From a checkpoint of a small transformer trained on Wikipedia.
Size: 12 layers, width 256, 6 heads of 64, MLP 704 GeGLU.
Architecture: rotary positions, capped logits.
Training: a variant of Muon for these matrices, 238M tokens, 7255 steps.
Each number is 200 + 20 x the weight over its row's rms, rounded and kept within 0 to 999. Layers, rows and columns count from 0. The size before them is the row's rms in percent of the matrix's.

# layer 6 MLP up, 704x256, rms 0.0651, rows 294-297, columns 128-255
100,187,200,175,182,207,240,157,196,245,242,234,190,189,197,185,210,203,168,218,196,183,198,188,164,263,197,157,198,177,190,209,189,219,173,216,204,195,198,187,191,216,213,209,176,201,218,209,192,205,204,190,219,222,160,246,212,221,218,196,211,181,207,227,172,233,185,188,196,197,187,218,185,213,209,185,218,162,214,200,201,235,228,198,191,217,237,190,206,191,201,184,210,183,195,201,181,206,192,215,203,208,221,171,193,219,181,219,194,203,226,214,186,210,217,182,208,162,211,216,212,227,197,196,197,195,188,217,210
104,204,228,189,201,228,208,169,189,215,163,174,211,172,202,182,168,179,193,206,184,198,212,185,206,198,197,195,217,207,197,249,200,201,184,183,212,210,191,189,225,169,201,223,221,211,183,194,212,172,226,165,191,185,214,224,205,215,198,201,192,189,211,220,207,202,192,173,204,212,164,198,220,223,194,199,199,233,163,215,177,216,225,245,187,198,214,226,189,236,185,201,186,214,171,217,187,213,235,204,203,192,192,222,194,216,203,208,246,241,249,198,222,193,244,217,189,222,194,208,179,188,178,196,204,182,186,205,207
095,204,179,213,165,177,183,200,212,191,182,213,196,177,195,198,193,228,193,208,213,189,170,214,170,213,194,186,215,180,192,207,199,202,228,191,167,227,200,212,201,243,205,218,189,174,183,189,197,181,215,209,161,210,242,225,207,221,190,205,220,171,215,202,238,209,174,197,212,206,221,191,170,191,221,199,177,204,194,170,196,192,181,192,187,187,193,190,233,242,180,176,187,201,190,200,179,188,222,202,194,196,212,242,171,237,194,208,172,196,180,199,191,200,195,178,224,190,193,204,177,187,202,174,167,194,181,149,183
094,238,204,213,189,193,158,225,186,192,224,187,216,217,192,166,198,232,235,217,209,196,236,186,225,185,158,215,224,230,229,188,180,199,231,204,235,190,225,206,160,210,185,133,188,189,203,193,196,210,214,218,204,232,224,212,215,205,203,200,180,199,205,166,212,174,198,190,210,203,175,216,197,190,200,220,204,195,202,187,200,185,217,195,185,232,216,205,179,228,188,183,191,227,196,192,196,219,202,189,235,209,185,214,175,194,212,206,185,200,202,212,154,196,186,233,198,203,206,195,179,186,205,218,190,219,226,187,182
# layer 6 MLP down (transposed), 704x256, rms 0.0152, rows 294-297, columns 128-255
103,208,218,229,206,189,189,236,216,205,189,175,190,188,223,166,179,182,230,227,185,210,196,230,212,195,208,164,203,241,235,188,181,204,219,161,209,169,179,196,195,178,225,242,210,223,192,166,218,202,212,216,192,168,241,170,192,221,215,194,205,192,197,209,229,185,198,203,238,199,217,191,217,184,189,218,212,188,230,192,215,169,169,181,208,221,174,163,181,223,176,236,180,196,222,198,218,215,192,197,225,184,196,173,218,200,200,237,176,237,139,182,164,183,204,219,195,171,200,218,225,199,216,192,179,172,257,228,187
095,252,179,228,202,198,210,229,208,210,216,202,192,219,219,227,248,231,198,206,240,189,227,176,204,230,184,197,192,229,205,199,191,238,223,202,186,196,175,182,175,181,210,206,191,201,199,210,200,178,192,231,196,216,202,197,203,156,192,201,209,184,184,185,193,237,225,174,184,170,193,183,197,202,193,210,192,176,204,177,242,193,206,200,201,211,249,215,193,201,221,182,190,223,206,220,207,194,205,190,205,207,195,201,214,199,186,201,198,166,145,222,201,195,182,216,208,171,177,171,182,160,199,222,181,197,204,174,186
099,209,217,169,195,192,217,189,214,192,191,168,195,193,202,190,210,189,194,212,174,182,207,186,174,181,224,175,217,211,198,172,235,185,169,211,216,197,184,233,181,190,198,222,230,202,160,211,192,185,203,199,210,209,191,197,203,212,233,194,173,187,154,207,202,223,149,190,154,187,174,193,204,211,205,190,228,182,239,165,216,180,226,204,214,180,171,207,205,191,191,212,174,193,187,175,186,216,202,175,196,189,177,210,199,217,206,232,252,211,221,196,200,206,194,190,191,205,209,188,218,138,196,190,230,200,213,198,217
085,160,211,198,202,192,189,193,180,159,191,193,159,199,173,227,206,164,191,193,172,219,177,205,216,213,194,212,195,205,193,215,195,206,185,182,187,209,183,177,190,208,200,222,201,235,172,200,186,186,202,161,193,172,198,210,166,220,170,170,208,213,221,231,194,168,162,223,184,188,226,218,199,198,177,218,210,217,209,207,210,223,197,222,215,158,191,164,174,187,211,219,169,190,221,204,199,181,189,203,174,178,187,199,206,201,185,223,206,191,202,199,202,186,201,162,218,212,223,221,227,227,191,178,225,201,180,196,219
# layer 6 MLP gate, 704x256, rms 0.0632, rows 295-297, columns 128-255
103,178,198,197,187,174,198,168,213,186,196,203,174,173,184,187,172,213,165,188,172,204,188,210,162,154,211,208,221,178,196,213,211,189,167,205,242,225,197,219,229,199,188,183,187,220,184,185,210,220,210,166,190,196,193,197,211,195,180,167,236,217,206,189,216,197,218,226,229,211,195,190,161,219,233,190,186,225,183,203,195,204,219,200,208,167,190,207,199,184,188,211,190,175,196,214,187,210,198,217,183,170,190,190,194,188,223,212,191,244,246,201,209,227,194,161,197,223,201,184,214,205,223,197,181,187,189,230,209
098,194,234,165,188,203,171,212,194,191,226,191,199,159,217,248,217,226,154,172,156,194,178,225,199,158,218,180,217,181,210,195,220,212,166,248,193,235,206,209,187,229,222,211,198,184,187,195,185,166,206,214,230,193,178,178,200,196,230,201,184,194,189,213,210,220,219,203,208,165,172,166,211,222,206,215,226,212,179,175,185,218,210,177,227,212,203,219,217,206,177,198,184,198,168,168,216,176,176,182,193,205,202,220,197,183,171,208,162,216,182,194,248,217,192,210,204,213,216,204,221,178,142,206,167,177,183,201,182
099,183,200,206,213,188,187,177,187,184,194,201,215,202,226,251,175,194,185,191,188,227,184,184,199,194,192,225,198,218,194,195,189,196,188,169,177,212,192,195,192,233,178,213,192,209,185,229,186,204,188,188,183,184,195,206,170,222,167,194,214,242,209,228,199,179,185,195,192,181,200,188,217,213,163,227,179,248,205,206,230,199,201,245,180,189,218,181,200,215,179,237,202,184,211,205,189,250,199,188,216,210,185,194,221,216,187,218,221,193,192,213,186,214,243,190,193,196,216,177,209,209,182,167,164,216,244,209,170